config = dict(
    n_layer=16,
    d_model=512,
    n_head=2,
    n_kv_head=2,
    head_dim=128,
    d_mlp=2048,
    vocab_size=14295,
    activation='polyrelu',
    norm='rmsnorm',
    norm_place='pre',
    norm_eps=1e-06,
    positions='rope',
    rope_base=196000.0,
    rope_fraction=1.0,
    qk_norm=True,
    attn_scale=0.108,
    bias='none',
    tie_embeddings='early',
    parallel_block=False,
    extras=['local attention windows', 'paired heads', 'gated attention', 'exclusive self-attention', 'value residuals', 'a smear gate', 'an embedding shortcut', 'learned residual scales', 'capped logits'],
    init='uniform',
    init_std_qkv=0.0244,
    init_std_o=0.0,
    init_std_up=0.0244,
    init_std_down=0.0,
    optimizer='muon_variant',
    lr=0.0219,
    lr_mult_up=1.45,
    beta1=0.9,
    lr_head=0.00732,
    grad_clip=1.0,
    warmup_steps=0,
    schedule='cos',
    final_lr_fraction=0.03,
    batch_tokens=[65536, 131072],
    seq_len=1024,
    doc_mask=True,
    train_tokens=593800000,
    steps=6465,
    dataset='wikipedia_en',
)
Each number is 128 + 24 x the weight over its row's rms, rounded and kept within 0 to 255. Layers, rows and columns count from 0. Numbers have three digits each. The size before them is the row's rms in percent of the matrix's.

# layer 4 MLP up, 2048x512, rms 0.323, rows 697-803, columns 256-319
101:137167094117168090123126108101137141106134162098125110129119158081121133131153154193133100128151160128093120117125117107136122107101141104193137091129114113119133132140128126122173121118081105
101:096109147137087128116136126130135113150111123150129142133163111126137118078160125078128166201124125150135191101073139156133114140124145116109147131123155113101111128099135147126112146175130140
098:130134118112102093103124135137079165189110088134138107135134123109121168128119135145125157105120127148085128144127150130113079065119150139168154134139118127140162171105165118125138126135169121
096:156107074153164123117160139142164136138140123106134116070102108120151120118128124110169108133144162117123109120141106173128143129196139082146089114090189098104164134136157100113131133167136114
113:164134187129137138123114112165136146142111167138122138112151171091200124131098137131096113144092099176087115069150119153109136131113092138131146132148148170118125123141113133150151114128120097
102:139106057137120106115144106159108127130136130098170150102145134121125126149111106103097110126078102124133104103136147106135140110106146088112093107085116126138123122131142102151107097121113151
106:158114106119121106101075125153133114124138107126146142121157116129127114143127112124131170086122178144138075124163157119128105126110115186153133138104142144101131147128124121117119144101143130
112:131113111138144106134158146134175199139177132121143137130131123130161146160154094098127130169143124131109107133177119135170113134117150095112162122130125148134144150115091197117132118101192143
094:134121132100103094112078143168127128147136138107103145132114125064134103091116110115088114110098121108120133143085140125143119136113113144116142095117121141142130123133143132118109123119119140
089:130113114111104120134104101119173135129141171091130081135113144075129177097146129135139127111093108137125158138126134180143149125148127139119152177152112129151100109146148095119160106131119112
101:115150134136109124125113144112104104095154141124162151129112104115143170161077143176134140130151110160112130102087100122121099131093093118075133174145165115122151159134121154144171115160117099
101:162117096154100142117164102119142103086138120103103113128093127107147092149086130115128127149160152120116156126170133178162114127129106123112177134142154125127151137118089156164116118107139193
105:146139100124118141119136114134119130113139119125138148109132166101094150116108112138133132105147113167127143105138145125108141104175124153118146168131125118156146119122117116100121148156098113
107:101126156085126177072124166112136146156102162133112109141124156135133151136112129111124124124126074186087116112143145163161118159181159116114135129103129108134128118076117144166163145183113140
104:085108111154115117133131084135144158140124137125091162108107123138157124113086138086133112115113118133094131094132120136111118134134099163153122134145138087102108113107182134130139130139106151
109:173153131104161126153133114126156126110164176092143112170115141147115098128136138126158155161126159117094137190168159191097127130142115068114142135180122149135115164123101110105115137104135108
105:170145147131156114149100155135110119141146148098148154138130132129155103135074110131123099118092129150101114159096127121151092132106131108144132121126109069107095114106135099127130165119148143
104:125147093174104130170104137175138116117130113135109147090120142141154105126153098148136104120120117187109136098120114126081129152122103106136133146132072127142112105117130106127118132132154108
079:115146124133117128130103147156105166098155125104164179143130155126118150126114142105125130136107113149150122127165135122146137119135104145128147150145103172150122103135161096116117094142137117
111:136130126090114116103149124134104153105114074101108162124145149170131151133128149083144124137098111080111116147127125129137108096158110110087128120096102145145116118105134144114102162179129165
097:163148158125107098134109158099164138124112110076113160142115108100100129146122140178169106104122153118149101142139109185129111143114121142138136124113145118155111137131123099128170154135097107
087:144119127113121156088137164152108116141141113090145114162120081108103133078122095123122152163134112116145168120118134142161119070129131100112125111143100083133174150118130151156142154086093108
100:162106122124129154176161144106135111146138134155105095127090161111127117099192177100142120131114161122126162147108108123124133118084116145115118145108142112143109120123124116140139103127112187
096:112147084141111112147143141129159105096135139096123138124118120161165120138137083170121160092139123148124139128142128140142124138118125151147135112088166103137136084143111126090170113148156154
097:139114117169134138117101116114148107129149135129155155118158126123127104109128133144128117122110074126102141129125116144130162178179120123099113077116109109134161154122110142145133166156123101
101:113164129141142109126106155131116087151081115098119091128120145138121155102099134136161124119126155119105128121108083114096130150148140095130078122150155119095118159143162142077121158151167138
099:133126151148105158112124148103113155138115106116151165132137143120141091117141102127140167099163144131172148158170125143185188130160157124167123136082155105121138121150090106156106083147119082
099:122122130144148154127138179160135089151098171137127140109183122120127103166174114134119175098149112108116167154133118118126139112109109113150147121111131072124120140088138132096119088146097098
096:180123115080153141094152133134133121105108129152122084102132108145097138122108124171145130127081149111153150174101137115162113092113120147149128140123114109147160093139118135107140170128064136
106:148121123129148142120134126118168160112166121097144077154114102172093134080085139111102094128133148110131118132107141163099114154107116111178127162130135090101144164178156160149149107084132129
091:113146171140120174114163118143098083161146122117155143144120124150119083138176128108166125140107129146100122101122119134111134076172091135117127139122106103130131118143103145126111093101149121
115:122103160118143142140117145119153103142163126111138127126112101152150142143071148125117133142111130150150140106103135194081136130144122100144133151146074124110135116124112124162148178127134103
096:130091144106121108109137115138109111150152125120105128125158125113199113158150152094101125141101152181122085151145136144132107114115123121140158180136122123120131158150158115090114110169135125
100:148124094097133134114108136131149106102150157160086111128138106137148101062109095143131157145141088160134128135156164125139111101127121102090138140132138189120096159136163118135149132107100129
103:133102157113120135169120127150128137092139177123137115096100140143079082089108130179114118142091117143117149148112119139104096118109139122177134153115145125158104109142134147091105106161144085
107:126129134109108127152162173160082143119134109118140098128144100116134086123147133135189137123109134103154146135146137101162130128136137146086131198108119102081163086152133135151114142158147114
098:132134119116114162104136172135141108102143144135116150126145131136139153143098131083125169156140120174167124106129127131064151113110091107133132099113165088114111099112093160139122134084133127
120:123134105119175132155090114077103115164091107132089094112107158163090129145117131118148136124139149149131137081163153121154101157139154142086125115080133130074117158120164121090144092169105167
101:151142151131092123142112107103125173127096141082149087108104090124143144147143147114154091111080137102111143129136141093124145136152108149116091121148154104168131140135180108143111086142123156
112:124115072126149145157077125145142140111104131120146191129139079128123111130115121107087113116134119132104112124161088141134116135192166101098133101139116183128162157091103118114106128147148147
104:092162108137091123163068121106112085132141160091102111115136115144104135095142114142169127110117119147163120181170143115122135094095116139167080133155101129106128181128148130072121123122142136
094:124150150154106148190166126119124087109129155154089145103118159107142111140134134146124095133119123138158123118107118123129151104120147113109139114137080108132152139143156130143159104110103108
114:143184180100139131136148168094153126157107115074144156107095162122113114138118141123111088178130153076112131145180184110123145141081160102135117128105154128134115161137119092105140118108091093
099:076149135101118078147149148125145129093163144117098176119119142085125161142102130159123105113072161102107159126149101157163076129115131114096103127102127127112151132131138141128166153137115118
108:082125151109114170134149120122126104159111144104119138116148145111138148075160104165133127110111135108160148154131114141106144113144139107135143123143126138145122142106123153099118140134116108
102:116129166089199101156075127147137112180133155108122096152145111134157152073118125128125162159126136168099141141155110138138116156109129109164137166142116147127116154123115151137160126131139122
099:145101102136123120085111118126127142163145146134143161090140115094143150144133124093115155132098099140163141128148121113168139125113161082114103113161092135122140174168132125156119113139127101
099:135149160154132110159131132094114137100125123142109121120152136110136056112066121146164150084134102141125131135113119061125096132115114120092130133117148159123113146114137132147187113126125109
105:117127117150113114137142118127147126117101134130112109133127084094142128129154135122129123173110109140106170128046138167183148128162140165118185120109150163129097133145163104136094155096108123
088:117094125129113136084135152156150139129147163117124151128144112147140116155125075154146128106142118089133096113094080129185147150121118105134124145146116168130103137115088099119124115101137146
080:145119114108141113108175132104149127099091143129106172127106110128153110150108117155169165168105148107136151095138123129097151103147144114143101142144152140113095139131112149103121153141092155
107:128118165120160167138154081177117146158140076140112147154149124107113125154134117108131133185089090081126117112134113150146130117072135121120133140116127162131128121163139120109146121142128096
103:107126157181143144163132122127119098130118133096131111105118167170138140071110122120128148099104129129118191116111157122126146132164173147163121115128127135160165138129115087138124151137118170
108:160119151096141121124100116107172100134122100126136153115118118106164073110138141120117133117097179133179115120114101111111109166139132107147118111122068130160152167143174142122122137113114134
104:136117107130108147147136157132154153143123084141094095142140099129128162127083120097158167134174181143126132122103120187150117144141158089148129133150146149110128110083153129105098081135134140
099:123153148119127124172132126090149138169085212157139133143145161161150140142130166128116124156148142164145121169138131131111148087122118111125136178080089151135133098138111116125158126161158122
090:109097147118131127135148177153135070170128134148132130158122100109101190163120158124114143123159131144165141108152136163135114096131122152134147117140115142079144089094141139120124116152110106
103:124114122132121103170121131130090158148109133106112094103138092102139145152123147151132134179095127136156174125149107124123133098112100124134157174117097168124183123095153096122138115153125163
093:132132138139162133134150173145104139135126122146135117117118122124144122125138141110107077144123131106096143130116101150109153100101135124170113151119124091173130103140135170134176098160133127
103:110130133079104143135121146084138121116127137135113104143136120143096121065135080084124123162161127095087153113152153155105127085142129066169158105108091109123120132111109124160128127177145142
084:118140106119131077144092131072148078180153119124122134167098084124127099147127129144135147117130146165120142148126152116153103099106103138167082110138118127126127135120112153074092105128105131
097:134114121106118132128100164159129097126138135103116159144170110145113163139139114137128127157123155150136161149131138129124099102160139105106113112136112149114109134053103129131153080111115098
100:116102109092156135127138133134138169184104151133118152131120174130119116113137091139106148157123078163094145172116156142120182169167107131111151118162143148156181123160129162130162100177091130
102:150181178142163104114110079105127131111145135111137124108143118161164099106079099112171121143155126125117144133155082142119131152131089119107096126132159132119166128137125115138136128127130104
097:089157058128125172126125059152130143163168128135124094113126182157155180100110105114123115120110201130152098092149107180098132168102129120144119109169117140148152139120120138097109141171105125
104:163098140140155142106067154131080138091097127109156117159148116133081100120131150099159139097142132120114137103096136150119119160175131148134101134073127124109123137122136159158148128127141115
109:130116137084144120173088104160131157148117115128118135120144127124122151150123094141109134103107111136167187102165166101103142110120104076111144134122142171151122074121141123101123143147114162
076:113151131105127117108111132109116119139138094130141130128122112095125099136114104144127115144170098118124107149121140111114145164102124148181100122132115160141155112125168114138129114096154134
088:136129099103132145147151176110150120155128142134126114115169125136148125117154125140114134140084149166146155141116082099140111129153131183122115109131129133143136114129133130105129085132131159
096:134117139132124125146106126104129144113113153116118090104156139134126154162133120120125162141154130107149149133163124164126117107113108160121072144109141104150108121087155058167135130144112138
098:125113115171102171134152095126085149113105125136172175129124071140119142100120105138139149151105141123115132104133117126140117062165098118123110105147121140153142106138103144148124103097112182
090:119170133124140115146117126110168114138121126091118150165114132081103120109084154097131092132118100168125141137142106154105163135146132115124131118084135121105206137142121104156113133128106125
097:108110181106115106181148155118131126107149131140158118140151107129152144134151131100124146116149124103146132117172061150134125125154142118128097133125138106081148103108144094148129146128139133
098:118173153104102131146111075152135124096111113147114118143153136093126092090116130146106139096138118145125129142094150124117129099131162124163064117129132113154154122127112112136139158148094141
094:131150113128126135133141115102156132121164169110131115150129131143140146114178115137144145152129108133103131134154103153154132137133107091133100121140078127114112113121136151121128062178126123
103:134117112132148137128155109093169113144085132121120142150111125149140153115111136154172141142120089145135115145148133164119118146139120129112142110134134082131133080122072154121092126111127148
096:188131155091165114160152108141130120122100136127118106113136106097093157112119117088124145143166125158163113131078154129148128096116144134118136106098154144111130126138102114121130169135157116
095:106104068110133141130088115084119113161115194126173141097140101115091085156161084124103148170130152141145151164122144175177162127124130082114129146161148140153149126129140106132122110144105128
105:165089090112111157112095124104115128150079124172121140150075104160135078152115155170120116159118127163133140156126171114152183133119132078136110141130164172144140121107131112088149112116147162
096:115124129092139161119117115122145131130109171151137121184104102154098134089175119099120088135104116096136139142118152130116148098093128129120113105090123095137146102117083139126131190133135138
107:163120111144116145127139112158147145067094162129142088105135086161106144102094124115097091150135116096135087185098112120113146139170103126142139128157104104124124124129109107166100112139077144
099:144109127100170149132173121113150153142145162153163120135134162187139135120122079149161107112134186116110149181105134103140122133126119141132100141121117134136145091136120161164155157100161167
099:110129093141137152123082136086096162114116087137151088141129117098159107112115123095149141088117121096139177069118131115121170125107131145136150107142127124128121143115115101143067123137182122
105:168118118137141161104095176158143154154100117088128148114164142174138141071105109152141141134148109081147149129163176130115113141088117092163082156111092167117161116160107102140122137137112135
089:118110101091124088134132145133116168128160150109113133122154140103130116114096130120099163131130180163154116177107124121102103126198116124092166111145129127100140157098145124160107112100154110
096:137172110147130125148147175097137116140168130163088118174195148135102146105145087158119120114095132167088142086079173102089117123134187113116082114127153102145150089129095116124098066138114168
095:131138132130112139108147164141163169114139154126135136091130137150143128153102121156095118106149139129126132128135103164131121125112151122098154136165155143120121154108144066153142118153141085
101:121126117114103135071133103123152154087125118136142156151160060122110133120128118128136115170140099122141151093145151134130115131138101068150113105092131142152140147176129145121113102141166136
078:156133145125123137096112153122161121093176183169141144124148139095117123140134153116118115102122109125116110121104120122136112170148164088129153100139133106124118109134144111113127156133158083
091:153141129105141118149142137132107142134086129146141119115163175117162087113127087100164132114088155126199087152093116104112137136065143125204112093118112119148172110105094140160121145114101134
095:167132110108122149135115162112103162108115141131120128105142174151104184121098117148133144142124139145092087122100175140090116146137066116116114159125142080164142143103146153142137171075147165
109:110069128140132134127142102117118142142119155125147094137126147132131146147131097101115123132078105130140116126173108076088147144136134094132165108146116106164113122131173157088167082109134085
116:118091097139124164141119116144162123123121173121153136153138108126118161149152102153139118150099147138108120088106095159151149097080162116135146155156120134114119172097108098163122116158137140
090:141118099151104111123138085125173141172152139097107161145126148160145130120153138105083094136136168143135118136114109187092094118126111090136125120113094166136129153129147112095132103195112112
106:102130135104117120128107112136140129125182174166126109134142114135137146149164093136127122154102145122099151107103128135122145122129149099159148143112151129121181059134139099145146120113187113
112:144094119120106152159089115108099090119102097127139116124140168103153135133140128155130141121134118177121166155147144131075096131148099099134121153099149081132109151139124153140121140142094115
098:139107136161107159101153121090151128127159104147084190157135126137148138095088147085137133126092099121138129093132111135087086104137133186155129127100110151126136185157120172104141119111146139
079:095161136110093124152165133104120078137141107069115116155111125132136140098159132087110123144125133127144131106161110131126151138161113080120146101128174155147163149157149158097161099134120141
097:112097115114126163154112139127119136090165170129140123119140117113122117112124103085132141137140135155134167119160126145154142146140127092130169122114141145122130135131148107133118138142142109
103:137161129110097156111114151128118116078097124144104166126140121106125126115131118140172124149121075108086126118120141134123183129136145093156185094081129125180141139136130146115107131125109137
104:120166120125102110138133177165152096135136129109149092114162148174099147148099129124161163138091147124152105124113173165097106096170197150146152161113128109115117118118144186126141148126151130
087:108124087122144190118131130116133097109079168078182070163149100121150121084112092146116122122125105121096082145148151093074118104151118165114123070086120143118114098146155128111140113101114154
105:114117131142082118063137156112133142132129132140089139111146090121069127124126143117114167114139129142119133131101141156078129123149157147137111102144097135119170112163100145140133171111188129
105:105136117091136140117096158135150084151097132156118082123179116110121113151116152149114140127116160143131159147084133100085145115093130144129154142109138097122135118134135130135131154157137119
109:133132134176141122119112132125108101090135118095131129110123143111077118152132088096111083142100141114157140166111100139101131150148118111145116145123108143150121118121106125151133111148125108
110:100097183145104137111136099133153152102104132083127082119155101156130149110144093105094089117117153140103077128127105148135150100096112158163094144124107119117118112110136175139100127136122168
105:122148093114156124161144103135128132159132105126115180150133125127128100099130132118157124133100085136096128158118129132150113122116131096129127110119123122133141097095125077108118159129099120
# layer 4 MLP down (transposed), 2048x512, rms 0.056, rows 697-803, columns 256-319
100:162139115115158135109121112135113173132111155106125149111145107100073159111119111127069128124136082136113112143162110160153118117154127136128112131155139143117111119120149119094160097123108108
100:122109132131096161090153096140115138115077100177119151137145127111087125106115144153103125153094137142115109129175128119122112151140162092108136157146125111135143125111135116165103132109146155
099:125103153129150104116134137105106139111125125138141091171098111136131133095135121119055141120121101119172110101083105094150111095133128123135116129160122107151146184131118120115105106150131110
095:133117180095134124145096107144128110138151140164110121129103085149129109101098106068097136154109127114118118134121071093116151131137147149174126163114158134132143143127097103116127126182147128
108:122153148143144113082101118156168130147092152143121133100127114153159137129152093134096154096103140097137124099127180098140149137134093111112170092120108175131091152092128131147123147146135173
102:110131104152127124158123118097128133134140119108113122121134112166152125131103099125141108113136095144111128138180157133124171123112153138111173093126146108142061073138124151144085146104083154
104:136080134162110112102092104129158124115154118110139145138153142122148138148134195131122118110152124093144138119114128093137145108130120171109096104134114150183128123150163170166118133133152123
108:184073166107096082097189158126111157071100146126118135133147144115123163102125143132117158143114125115126119125161091117101167141131120096119105121165108089101138132167120111125123133131089139
092:127077108119115144123144136144128144078122130172153123128089137095120103123143162113112102104082155140166106142157073112147168124072123176127106117144092057108112147114114132118114118094114133
085:117167103139113107137126151132164139123134135136161118113133142107115107141130168118146100124153150139140130119138121135139100127162125085136107138123104158138058180183125184124112128138117093
100:120174115114061162120099083118114144104140135131152133123105131151095099180130134147100167149173127096134140114168126141178106122113120085079151096143121106123141121145143102115114148132133188
093:148127108203119137150143109126141140149109100138147130111133114129114084133105144152131114140138127139087117065122085102096124115071115179121120133148167122137126181143178140105111117125155146
111:113132112106123125148121149096137126147150094170143109142150099120145102140149142162088148127109077136099134124130182094127144114107160166150156148098134114083109129160126089111130111160160078
104:131131166156094117125166145104131103145136150157132216119154137114127133176146196163079147173087111140117103151073142135132143138126116117055127135145117150111142141096152102142163143153161184
101:140111074118092114136129142106169137114107110119117128141166150110130181166152142118111107144124112135080145167078140133181104120144113137103151124099139111143128103138181138153143084113120112
109:148135151139145128152104110144138109089151160101146171130107136138114134125087122138098146143173141117127121063135092123093133097135126141109155136114121086137145111125141097149107147124153117
108:136110141116145130122173134168106129171130146123131157134103126115151106117119118129109119147145118117097133142094161138149125097147128117131111117099105082165088140133078098098127122151104111
104:109064152110146108121126119160127120088161147128148104170110146107148140105107129144150085110110133145108126108142145139154140094145166077175136130127155101119137133136114133164134076174182147
084:090121175127127138107085131082121143119159089111141129122136173107146117094120112071133144161133088142165109151116136147146119146148135141096113079116075128153157157138119113184124095108135152
106:146093180134108128154113172096153127124074146155170117130134161177120165124118166139143117129144106126106083167160106128156120110127134096093144151141139131072137131151168112176118136162105158
098:148123100155142131120139150108128152122128160133141154107108143124112141109147125029118156088158117152138065143081079182122167134099126146147140134130105130132115113157103090106144108077126068
089:128099127129073133154143085121150159107092096139111111135140116148080127108139109118156130108137161147165130157114118175173099109128133130154102108108136142171138141082162119109103144112092155
102:140145118142148096136091122125133117124108119138112083077126144118088138109205123135147113081108137101151132098133086131094155169116152127150132109130137121151145131108122081124151136081159157
098:097142115097141115153143123131136127099115139135118125109151144130127153153099090108131139110129156128103149103081189154112130093110116135136125133151108100130131153115138116093123114148154156
095:143158122130104141129115098112086128155138128149093180101106135099085155113161154100127089107135178150141114171153155113152188134130107124114163097191147098158081126120108113124123135121137140
102:144107149098094136127163137106133111151130153128113117114120091144143181161102146116132130127125170149130148132152107125130156164157136119155122144118139131115110161144090133114162121123150143
106:112115152100078131103129145134082068118151138138107157138116124128071099141132132142126148103111108174136073086133151111158136102127150092147097133141136116112122141143123099114082118116113088
097:073139070113118152106103137123173131162136120166128125100125118153120104116138127128114146132136136104113165092140093174115152155131126147149148146121138109118135167124130138146151149117130123
092:097122074165131123154127159145148116147096114165105100111087144148124142132136105142129112120144179120095170140154152167117146115104124145073098107127118122110157133075182122149096144122125154
104:074115124154128129159174112106130084154116143169117152145131110163080137130135134108127137120146093118112117142116112106139117147165119148104106122103133161134130154144157112129079139148119124
092:125116164138129142124140136137138136137151088149129161146115124147127158120119118115135111135158153145127073170134093121113079122139180140085129098156102140120157077128165104127148110109126162
103:134116146134122098137154147077105141110158114146143128098130140145097113115113103135100139128108118108155129105144116092137147118071141085118140135133112128151154123181133125099067101099092112
098:115077086126157110134103175155090096151157149131148097101123100091165113142139144106173107130152138123151140157137128137154104096124135146119094106091088111123152140173107156110105145091177140
115:093149158107137133126120117113109147133107172127135122174116173128154096136162152105088139138170128146110175163166129082098114134141155140126159123116146126162188129158124124139135126144135199
102:107164142121150172097148188096102076118105140120134094093147140115139167142141114150130121091142123182182156135141142088136140135180135126127062157157134125101172130112164125112177135135097131
103:109107151131116096143157123105163163089123144148101088135094134133127137105090115093136138142118051081116142145115126124099091101146124142112080111127136110069131181145175128134121116114079137
094:141143183155125128171142138126186087113155136145148087138156131142113133103093152126114109160144144120119135163148138129122140131107167154145118104128147098123140131129118122100114129127126119
109:130110111159133110169106131084170127130132142139149132145104139107073089114119157147122108122177137141109090106149110140150119170143161155101100130106148161111117140114130114099109141152144149
107:115175174146093113133126119132115142172088106130165132130095127109152118120117133139140159103118129152124084113061164143099148143167152154116125129156108166149098145165117137124144123152121108
112:121137124126168147137130166126107134154102151108119121126101118120090209119110157152113138103106129130150128120120168111128083114137094150164101103109121117082115162137146148146152125172124178
099:137121136124125140114095136138115128103143132118147135138132102113120158127113127135154119123104097135150132106133139106104154171066101172128150096135169132126120129146113151128140120135076078
092:133138137144087133119148173100161089151122162060115103146146129113127119096096105104116106099100144135101124137084137100131101160124188144127121113127139130115114140094131125128142155131141105
101:115082104102142141133119104134125122146117126127100149171145125102095135104149129113064129152166083091148117127141134135129140121121100098087150125136112096163159103142101097148128138096084079
095:118140144100083159119169118098119104123155150166122127115135094125161106118149159146135111135150130148081120157099133152182104122138097127118130082148136080120119133108137151119133154154131119
114:146080111103094136111112126163128134100139222140110151153140121132081113153123114142106103146123084146074143158136111120115097144124124131076096128133156155148121140111068136123127085111132130
105:117133119161100088128112135125129094169098132149126138140154100156188158088138171144137129120112114130145093111130157099131112196089122157103132128143111132094128153164131157119163095142112118
102:149120144149146152121146061133143101132171090142117140113120109093122135121107136122141124106127142129100141094110145155121114075138139122096142132122115139143129131187146149130085137101121142
102:142081131108088158144171083112103127115148126128156169081087103128125088150140118117102150130103124109148153114114157154111130132126130089157144133107133093118122125140106126113165133148129140
107:110085166141113105157138115133154122138137131102077140094133139111134155131117151117137134134130144122149111182129114101186100112112112132131126111142096151123109136116138178144094174143121138
091:118121099094156160146145144144167070143146096123135102110118143128126138141126166135135162146124151150112122104152123132120193136140131100164099119187128156134094113128089145077144096140141100
083:130119097104138171143158075100137123102105104117113139124108132110064133135139146122106149108092184105178102078179158158122159168106102146110098159178121145130132122165120129138138141095106132
106:116108135163132076115121129114157097134088096151141125175129109119080132150135164144134118154124128131134083069117141154132163122145141134138152122090139123110149088140158107124124126140114101
108:157155172093118151154122097185132138182124109111108161102132129113126111115133101117187147140113128160155123115122148123167124127149112131192103121121106119146124149121134140111094158175130160
105:095133151118119139117140120149167126132145140157107146154149131126123084094135153134163172136160129138115165123112116120082151165108110149160154147102112137113122066143119122112094158109068089
102:109156103101094168136061130145146154144113112053155140144068154142114124171121147132106111130132098101105100127125135136160147161128094147140127169133146122105146113187117106134129135140178179
096:154135153109137139126105121138122141155137161147168137145105077140110133132120110111133125139113129104125096142103127152131135141146100124158137100134169137138143128126148120138112183131132133
086:151170102163120107112120136146185099148132155134120157094125157100097074125137161143098148109160157141168111144122133151130085088142152128147142095161152150132133123065134129127131144138085124
105:127093127167109105162142132101095118159082127164118106143152148100150145138094113132144166123108179096086133118120115150124128088140124147104127117118047119114171091157143139112130148165143105
095:116106128128121083079144092169099154140113120132113135138109147190120119144179205121092132142130089115120096133124077135126107151123155137175146149147124111128109180112141151113123137162101132
104:107148142118142154130157155133125124106128122142152127138105138136187064094115087121157138157118110122138150109082136109164096138096121138132123122152145122122113112172184145108076121137147110
079:136145136121117145082116108146127099162110140156108080136132132106121105108098099154128109134148140129135118084113109158162144126144106119108117130145118117130109126106147120143126162111161111
094:140137118129156137111130169138126161127144136138085119125103106116168103125130105098116139166126165098101179119158156092113092113101115106115082117131120115146134143128109088113083099131159140
111:131136216091124122103131143151123151065112151111118150163143135125141106150143085110120140108144102154104130196126139123092152132116138096138109091164153142144142153129168162095100109110159108
099:133139115107154145145150130111147142135145145129127166106142153171147132082143143133137131101082085140142114170101138126137147110096144112140124114128131122096130118125122096170178114146131116
101:181111087124130142112101140089138095134129120117125103145117151143085129100084109172140120142139154116150122139130139074112160159145127105094174107094131098143139112090077106170141117142185120
098:090084086148146096136142118083144096152191122151111161140139131112140133184128153123101081104144125134142126136105096133140150122127130123142138160085133108142119111114131122118147076143132140
111:139122092074122135127176124130092131111100115126118133105168090144085152094133100086106124093171142111096130093117156141080084137134095129132134161139156135137137143112163155139123132140098162
079:120128129142133125125098132130105120110116117134104126176127127136116087170165092134176118102108151106142110136155100116136125165112119163146115172136154121130105105161118130112158123102174167
089:126123158139122124130150143092114098183117161155136107109141143133145099148139152159128122128101174117124197165153138150082101147126099145106126156135150133092146117150097152105150108157103153
099:190164101133113089116121158129145161130095162101115149126135095139131135101151107152093127140120189090195154133167087150073126139164137097116136109104131133111061115134107111161149157165114121
092:127113098132164122107137117089142090146115149131120147115094167132118127148138122142136138125120133140127140152121136143118120088113136098087104102102111142091093126090122131139113077091114140
091:101175140115086133103149169130157126170127108114080112130108095128132099137144131113148137118108099172134114142134119126134155126103170118137162154078079124139130133093154098144108105114129137
098:149158129128134109148159179120111196125149135139111174120106115149171115149145163134138145145128107144125107117158126109121149139104110104118135114075115104111119102145107154131145133130123127
101:124125103136137130141154139120160120103181112132111136159152122153138136119205135131161107111129146084120118154122073086092168115117123120165126092116087159121124156125178114097104155128151146
099:066166110109154099170154108145136135102111140157130149161172119128160125119126149129152111123136162139113135165142083090132145111112133105146119135092121137139107156096130147129110127146114125
103:139124094168102113142163108104164113157118094115154181115132160106139122158113096124183158164138089168109110120173120123143141129106113112160109121139085101149140110142135119111112111170132137
098:145138143095147116163064112117127130098144153146116140106141119144121172143104127140110119102159107155132097147100104128121132102137127115142114101115117129115151158121127131130154118124144179
094:093093109132145164121137130185158099129132099100125216113126138085089102136121165137155122098178157131106144140152145123086128162105156116095121105113125124134107122187095116147174101141151142
112:129114139104133173089107128125137143092082136158155121114134121150138095139123190100095133139150076124143139124138133123143172143148104159147121116147102114140069155097142125081197127118106144
092:146125083106131111155139101105139105171150137170112131196150212157100126166143128120097101117147091177076143130131168149147133167143141114133106094132101108150101143107149103129124146116130152
106:118155129103123167142156156123136098111156141136079153133116149156102149144174090126109099110162114168114098149161130125133095148108137125153146102112107121149156114155158104128135123083126089
107:122134069164121127122170098078144135157151097181116095140137128130087107133118139127159175108115131097140119124148131145129165118121077164117143115093106131109095117131175156142125108095176095
102:131144104111115112138116141118145101078147127137137071096125128115110129151149119154154159108086133141145154140140100127149133125105149108161095126167112143120149133068103104117114133106158123
108:131141121128155124128104125192121118134113113127119126124117119163117129075121111145098082106160122091119131137154150129187077122119103124155164141101125139109138139132158133088139119127142115
089:070086136112133169152156152146098136120107090086130155140135128105116110150087125128135173111114149138124129111148135079146104114143153099099121117131106088158181140102147111118095113127191117
095:122145146117166135124118138094133119102127122150111121114110141143128112116158158107117105177112106126121128124130129106109149129143159134144093124129125142099128135118121130170114141112136160
098:157110125142126095148115142117133156104131120111168083127135116112122095144109148090133106093177151134153106109150160102103134168086135140088172164097111141107121087119150122149146110163111108
102:130159077151106115137143084112132157136165145136128125098106115135138151123122112167099096181102189117123150090149099152138147103124133129122128109127121150144144128114135135122122104102130160
083:140142115131097156117155163127169117123185112153160104105165134129114136166176131160158103167126093128139137075104184104162138161167136077142135132126111112146125097107120119115123155091126140
108:104091133127107152135125103127102139129138177114086148107132131166115136128155120157109096126119116101117136111140131011116117168147099132140144169141127123149107144156135111100150126139162094
100:175131139128138150134118151122125100127148135167104166155137167111095113137126131135121116117125145144092145124072119134132144108122144151100127163117137127142076156124118154117165132089151166
104:131143087159120161150158147120096109078183135123155160105137150154112114119140082103094129106128120097125114145134112133111158105107085164163118132107115108147153133096114117166186168154156136
106:098115123116131182095129118107125123125116164115130132144085140133127129098140108133149089134116107125113161122151128133158146115111110138117169112159130101145109110142081151110162147048174135
085:104090149103162087126106132172139113163111089117111117137106126105155133131125126146113152127143105121185145177164093118129074130134100100105115132079074110104155098153187110131123188130090138
111:095155146124147147149106122104135149123146089132108108109135129139146128099143140162087126158124123150081176143137145086157128139143132175139135116137135118106088136113152128148125110149114098
109:108129148121111126112116144197153122106118139175109145124130106111099097155145117164124157116156101129130150092123094167144166151142096110094094131150111149105119081107140176147166156116096165
094:103117113147155102145162089130109092128110116129108103115136155143076118108127080166130156117100128123117111146125152158083136128133113142096157141161142172128155171139154126137135131130083139
079:107141101139114120093125109149105125113135124140118083133142121174151134111128132135152118160108129140089126128131114084164129131181132112130104062151104116102137134101176100088145088159154096
104:145089131121124129124114148132161148133119123118144134106155108126149143112161180123126147108114129111140096112137106102139080140131114166087139107118131150137142141137127127172122151118165150
100:071098170123106137144110128115166106151093121130120081137134110099108144143126155135170120182142138151104138154127191134153147112117138113135121140120155132130086140129132140128109170072156133
099:138165162137142120105154150072143115141117153155196168141088134113127095141122114134154146122164130119107104143131112185110138106127140137108136156104153068133135084069129136184132131129158074
090:117116141145104135150156109131130102081114162056146073128149132172165158138127166119117136154101113058111118131116063149122133085134112144113155118162082127164145147143131132138151101130154117
104:101138146160124112176120118106124163137149121121107109103120142147138180171125171134149152120123114110197108165083139137125109130113102147139134185117135129161117199131105168131082148144118117
105:104127131090117122100100091119195169175094139097134070135135095135147152132105133117142105142120138137138130128093160141101155153132142125136107163102118121127140127130086108137103145117123166
118:135128141128121166103125127125162114152135109076149125142137150105093136139078117121145137149155134112121073152143126137149147124143183141142170125120113131170103108145150179141100146092113123
103:094122094149118137136140109126135127083120120107123102088146152186145124106122093113159110136130101102109154176105140149131110141140129126127147126135122139158131128164159132160108112158121103
111:105146118143122098119124123085091121160177129163127150123125102144102126120146115140151121146133094125091129098097142146170119102140141147089127105092088063095187164117152127103136153156100100